config.toml
n_head = 12
n_kv_head = 12
vocab_size = 2048
norm_place = "pre"
rope_base = 1020.0
rope_fraction = 0.25
qk_norm = true
attn_scale = 0.242
init_std_up = 0.0286
optimizer = "muon_variant"
lr_mult_down = 1.5
warmup_steps = 0
decay_fraction = 1.0
decay_shape = "cos"
Each number is 128 + 24 x the weight over the matrix's rms, rounded and kept within 0 to 255. Layers, rows and columns count from 0. Numbers have three digits each.

# k: layer 7 attention key, 384x192, rms 0.181, rows 317-319, columns 96-191
# q: layer 7 attention query, 384x192, rms 0.182, rows 318-319, columns 96-191
# v: layer 7 attention value, 384x192, rms 0.209, rows 288-317, columns 96-191
# o: layer 7 attention output (transposed), 384x192, rms 0.144, rows 288-316, columns 96-191
k317:126104125082073125142095124129138128136106122137128149145149162138161141134108148143149107126137165150123135144135105116129137146127137105076171109129099157103108132165148123116178134112140164127112145103099121100124121159085155111138150141130084144131105117126124121108142116110155122113
q318:162069131153141109138115142172155113138142109159121139116128150159157111181109105124158160130125104095086146122138067134119101137086138090129126090101140168119156113139135146141139151171112147105141108149144088174144175135104138096122153139099115077122141164146063150173113166151099170169
k318:155117156111125085155118131105148089114152128143109175119153161150164128159133158130167169120146139116158122163161109074105160154124119066142109141061117136138124138129127102170142122123095147073128159101134087118098117137096157101161134114109155140177122159118084114157141153130118162155
q319:111182092098118157146143096098125115122122110104109138107144130140081129111124098162132083083131166165115138115158127172103180106143137126119151175126122104067112110116156112111121082089137115164089095147149140163117086173097106170163105105129190159120101113092122119118164152137125102125
k319:120154134145104113171150052124151130123096139083079151109124090160136093129103095143125098095160172168105130145174114189176129097127136115153137123123136135116084142102110144080112118092137150176132137151148108138069065131122093143138134130179123175119119122122114113132161144136154081131
v288:119142182082127141060138092215112146165140143123170162177134091145091144106125149125107093134130134088173080110077106125097117180116128099134129088125146102113162079116100133165134157159106149144121116116110101087166101173152112135157156129103109115086120123101130186122112139170113179113
o288:165109150136107108113107146150142166142115090179177148139134095094143192167117138064121149136103114137101102115096088078072088184068125087117089129141122096114163101144130127086088173181144130107177185118145120145098137125156114122066121074099103106160131114089123180125084160145130156103
v289:110133148109135132124147113150145173123079176109160136145164075097126163129175140072116093086111145146113144161102161117096113125100110132142131123166184128098101168161126076107125146145110136157136127097138144133167124092185115124151130145143093112110168075118124129141138116152152096122
o289:129138097122153162141108144142093179097102175141142113111152086111125112099155176094157144094108160141117106118111141119108135127147099108155088120145121127165142147135144154129098153102111125137126172117089172146153128146139117083114130133100104121121142078155173129106128087123116134109
v290:137122098187106103132140140156118139141121124147122118141144160170106090142121109176100181111118108146151171117063138132125088170104119163165103096138171131114137126056146148155134098142132127118139158191136119119106127114135108178113116124156083111137161191129142053105135144150129120140
o290:136137103159162141151142118111137140071185172131152094144149142119104097122151147114085124125134063102163116110123123166105111116144113125124120117093187143092119119107134120160131138063099125117127116162102136104123096129153144141099116134098105116148118186120124104138143134143118104168
v291:132080136160140111135115111088125115159171114110110118195128155084128126153132097134066111126170093132109143125081114116149150175119111138140093124147122164100123159168122112130136172133129151130117145073159112112154117116124117133102135073132141144148104118140115104120121115167139132159
o291:166113101128132090128167072130131098149129129111092132124135122118128130167168118122116077110111109106124134102161133142149116125123097111111084117137103125112154157107143158149124142129104155092141165108088109123132067122134132149088140111131095132151120133074109137159110120125160174126
v292:166140067198100123093118125124118138131134123081092112154105167130112126164163086104136173202182150209147179120117132133095080100195093142065155198193143072151097113131192136132133100098134090138087076121083043138149169114149183100187078082137148097126113070100124108123162182099154142081
o292:144121079157074131095115080180160160101150125095047050119096116144087121129078176075083172175198130177105167154095162055148161187078117176133101215161159143157107092150149101134091151090140153180100037122099119128117144090154145124145126126129177082115147076131095202110150112110142165123
v293:130130103110111130149139154096146111180129090126109146154122087087152092156180147117107142131165083106137120173121131146089111143184173164164117104165143142144137144124145113154132136121153155105084150122095175168136132129136091116147151129140107094092122117132119104141132129101123132135
o293:122118108133088139122166125117111139159131103109123140092122083095176148119209117098145109166136153092151155128140172137095138165124158154153153103143155103180127149147146119104118150109148128103119089116079158110149120128102144126105147134174128124169117120175124117135109113056132158127
v294:176130151108152119159148140220110133131082093124108168155158185127125153138107120149092169149088098142111142117163150086166139068143181128103094104126117064132145080175077129159138124136140138098122146156091121156136145166125125149148101132134134088105095116139178137118089140118115071133
o294:128080116140195119143127132110126141109162054177112132093125118121100196141145121130141117116089109159104100137131124127182120090133177116162103091146139106129119144141100108152170123164118141089100168222161106077102105131153126112129128061124113075115143135149113144158115146073109141122
v295:063140090110095172112120109139130138129116122179115158115156075134128136129070161098177144117199108069120146179076113137112173132150108144175109133103141165145143153119122107095128146104148132124095152114125102159180072097136123122152126144116130113115132141098150146122136106127147131138
o295:121129111140119145145131156056185152127161139136125141129102101109174145093150145112136067139153126075081149101119080183097137126133141141143190152112105142158110170160084092075081163067150152106118143111065155134160113114122135097158125145100135122146089126109133091127142095110179149119
v296:155102076184101098140130115099137146120115089131123141120118127104119108131117105136177115150130153137103129090113126167159124127131102105129173121204170157111162167148096143159126116165093129140097169123141167133130096113098106153102147117147136138099076116127113146126113160120108141128
o296:175139163083142095104146118117111136131181150120098158115098086137156118142136135100093146102099163130074173142114142142116121112079054096116149144144129132136130121089133095134136137097140104130136140102147106078125119078188145149120129121131124110130140154120124127123140100133123113110
v297:156109122141114173137122107114144095133130096120118105163127138144189192136130076146179134111129099140127136151149126126145174093120112114146141124111136138141145181143121158096130160131119149122144174102146117194131134141163136077153140145126144120167148094136081067078116136129107156082
o297:134074141141132156171136132143134121167147109097119114105138136141122113130097076126139144137147128128121150162134139147156129103129122117136108114155132144111146121136117140131175083173069130124112139112144116131156128142102131138139122160115113136153150161094114143161119119138085114128
v298:101160114093172154091133141111117082094124110115137134167128123139109153127165155132117138156145124072107064117134130105088114130141154141147106063142164129124108114122133151113086120115146103152106204126106142133142119150158127072120120123142142126094098100113145119069130130121079147112
o298:097140134124113119113118169148084140138128118153141105140129162136094135123107132152144142151135127141137106068128153161144091112139151133106110125125115106108146082135118120132114151172137167166142113154132137163114146149114096095147120091122121120141129123118146124093137151149071103162
v299:085115112114155139114151146128145103105144117125142106162158158091110150129125145094093102123151096149122115098115094083138127114102133144170123133153091089056129091121163135125113151136144102071113093141117142147170106131130125117171153149126099107139167157148055120107119180138157146096
o299:116150089110174150181105127141131153133148101113119134156170150122124128134122140104138136137138121106120119134174122081117146141139164125111128130133182112129156098150162134102108125076125115108136151092118117188107123107114106106153120157134113105101139127083170130066091145129159117149
v300:101120172112112116144120136150135114174134127135097137139091098110111147132117155131098077143082084087101094151095085157132183108105119107129141133064151143072141115165124122115132108135152149057122103157203143125124104132087093157069159175145130111095121192137166098143117105148141149157
o300:136129108096169132132150134144112126135138161146155134160133132109145152123142155181127116120123111102124136137130099156145113127132132151118155135088082146128117109115141117152151154154146124101116189158135137118146086140157111158082125129102151117141157120158114126168106117099121083131
v301:136113112136136096139133165137109136143116165129131137145101125115092113150116105072092138140150196160082113137124165105131134102098116132143123110135169132097180157125085118110153084148132141140142147145138162167130088166126104137118156080168144139101145115086128127124108119158111149125
o301:107120156092140138081150134090077151100113159138137139108083090139174134172126146110145124134135132160111143115097141142106120106084104109168108122162124135140107146092089100131112130109100135103121154138143168132074099119125106161113132137148153126097150079129138121172117107095105145174
v302:145159173122179137124114125180110160106114135122178108141138112156098091129159158138144139110160111084148124103124094107118134204100098103091094131130127151104136143128142116140093114155082078161184137126181137095160127188158072141098164126140131092094113158103114126124150148121140131098
o302:133148144166110098102135165163116122127098156160155142127128140121091131176143148119104120111100099095149102095125135106103108209112148171104114142120113117109114135099129117160101160171153096132181161131171132110159149147158112140093114101132123127089109161106131154130100142100136143135
v303:127169084129128128141105060139086114148135093093072106157133142105118129129137118107131145155150102144139110163134128141071075132150114119117138148164102159127090138143132130119141113106125112125143159124130127142110117118128131094127096119100136144115125087167114124162142139110113119121
o303:111155126106119134137160114089090102121138117078098146153133119111154101125163133129120149084099155128118165167171144109103140136118101141114157140131148152130139125140125139140102128104161147139129107134112142122106132142074143133116119071123104184183150127139144127108123156126133121113
v304:131107101123092101101125094147054092134125116154165146159153151082090083139127115094172118108113083093141124170139161097138153152098124121126122101186159091057119111163164121134152166129151115140110131128118119077177040153091103101133116092147100082109120129151087088136161136154140155126
o304:178142122139128111146172157114099131138135146093100147140097138116126111136127090137082128137081145134091125208196165133101115109127157134130123151118084168143121128121098129139122160131108175129133134130201149138095143129154137185093115127091158124118116132098113161136096122154127121154
v305:150093099126171063137148125141189105099098136128152124148142174115143112135071159117090102065108167127147111125136103153117127116113096103065137080127135123127142056113121158135132118140133090121125163177125143105061169119114134088124089122114157111136129146157140115113118102133123108152
o305:147088096132126103170117130155150131098104124172151118182182143161094084167104115142125150084154104114167125133127106127140144165102109136098086141119131106107164066126134157121153089145127135123142153181203149105057110136160110097109094137103183123125151141110136163099163114172141088128
v306:125106131116091116125103103151154095120109100163088139168147143138130124074148140111146159099183107123201124123111188073111107182135177088171122142161143109134079149110124131091088115100096122205115164104100150121106132127157097125142065130139123111118096054117058118093133169110114094074
o306:111125102117123144138138141130134114183138103119123135109166116105147107152137153080101133142146135146156167116129154147126086165137143139146080127157152124179162129150111110095146167118099115161106112150119105146133112206115133122170073143155103102128083115119130187096133124127159113121
v307:113119171137171111095116145114129147145151121119108122124120114125104083109152149144089154169115122101116104115102124140077116124112112162139129122153136096149144129087118121154157151159161100100131116150155140142136076182101119148120122075149119079080109091097111144104104110067083129102
o307:135101130127110118125143150143144133113119151157113142107153106119138141134087154107093096107134135144142151129104135172110101136116178127116148154140154129115127086121087142139112174134164090129148120169114138110141160183143126169132194092115135132138123143149127061093115124154141136143
v308:112122111131128146141101147117138128122114126143142143167116146117105141098189181112115082142132177085129119133143132158173146157081167118154142109121146125160138126174148109115158154146109117139155190199133148162099108092146116110128116074163100139098094154142114094158139135104096160095
o308:121101171116147134125150187139098127109128145163133151119097104127111111139146147135157107122094142130126109123121138172115110132113105124140121082144134114144124126105130120178083183183123120114121119150167162105104126136133090133107140115123169116127109120150104135136088103148125093096
v309:124136088113091129134118122186165145074098171101079113161163064130161177113156104121091174111148138132157158102060159135120112143124143122148141139126153124113096136168140115120116113133111179086118162097125152101085131162165153173143122124104142166152131107115168122091136125166129172163
o309:104119117172118108133124097180162165055123110129108142160182086132117191121147125080146138112165080137106193140062135133153122130121155135168121119094117137114126119178129064118135123159102142104125121169086157172098157092180130138140105161125138128162120144156161125121133131190121088102
v310:134116124129159125083103076084183087150097126078107187146144070147088158126141149093137113116137169150107091133120108159075089155104065079108174154139173122133124130121175141156116154164108148143124079119126066086142116216116127112138190099137189168092139104095201155121129127173118206113
o310:103147099141110105109075110067137152157134126121166120179138117140154128143133098147117163179166111109119135140107114110146097114109152103130114158119112117103080126127123115145152144110110117123095152078152168111138090116128102097082172121104099138158155178152142112133167145113124132119
v311:135076115076203134119117138149130113163166176101157087164116184116153195141080139175118175090100130083105134166100143095165116149071128106153154106139099178098241141093069142126121143131161154140126175130168138143142113113158112117138117146131061119070083117058081150158069177090181078162
o311:140114119078170126119114161111130091147152146126147103124118189080134144140119132103145141121093152124104122125110154127182074146156129103147099135168164198127151086136067153133111169138143149129103171122186101120088141078164134163112150104154105154118149166078088133087089191093158147136
v312:141144102133101102165113128121146105134138096122106110086163152129126081134168131144168112142090125133108136130196146147115160080170097181111134117149092132140130102140160171131119103113121122081087118176141071195123129137146153112134117130063141120166154130135125124137113125143118116141
o312:128149085102141134171146151113134105086156034129105083136160121111124088091164107137104128084152114148135128158178151120132160096156143141121130097137164125126106127121137110140182106100128129093124039151134135114103171158045131145111109162143138099142111150157106107153152120169135102151
v313:130115118133109139082144108131128121111108109120117150137098119176134131117122133151147147131116143124116073101088140125127132138145080144087091103140147115130136133109159164156130151126132117136136088166123113073164127123106154132119142134119097090172138179120166164109108107115120133140
o313:118119133141089096123064131113137117135106147136126111154105127151140116121076144120180098152147123127165123106090117145184115171147127100127113118110114095122147125139150124149156122133098143155123104114113109125163097104127157127094161103101147104092076141115155135166130137092121134128
v314:129108096147123105141131127120111104102158092116091146098122106164155135163123079116112161139135091152114130170173130103166118074187101156107099137146120129096075187160092158095119133091126147088110086128141114166077115152168164106126108129070121096169107115156114093172145144119149099130
o314:116119119133179143164140159175100101114159111145140116125161116137150113137120125174139137091131183163143104130196144080136120087143106097145146146163118148153131116129115158121161116132083139114066111164117079112126120093104121123175129124112158104122148129150109108165123136105117091144
v315:115155070188148209117118111128124166115116129100134124137164084078086133126126128113119111108169156146104123107073126135109129135150121126108133126118150157131180144108141136096091164119111148158090109144086154102132136140173171118127095116101127112108096067146122163118148125116151110137
o315:174121153124078133126096117160121161202095155123141127148103066115149120080151168089116118112160162164101159096150138129135077147127102169143095177155148140151148093137182159080079136088143145100102123124103150124095154104150132096131119089121172132123123114147102167104160121123135152129
v316:119114106147134111141105150090116154103137090115117126109116119115112109155143105112136122143110156122150171066134139084192129168142093112154126128134072101127120122137118109127131070122129141087164100115129173068120138129089117122116152120196117198181082104107093079149153094094120118074
o316:110143097110163147112122112121169151115123167114187129091147103131163128089112137142075135216119156092122099165133112129115164089128101108108102188129107142117128114169130132126146127075080127140106068108137113120167079162146116114158155103132118160137186101108128124139187156061121149135
v317:146127157097151097138087146151106129128123122143149156126138098109109127128094149163124142147089140152092078144121071051151164140079126161117152136141130125068110164149129095152119139178145141121130114126125165135176113169138108130128139129105121074103137175126162112140095141109133166177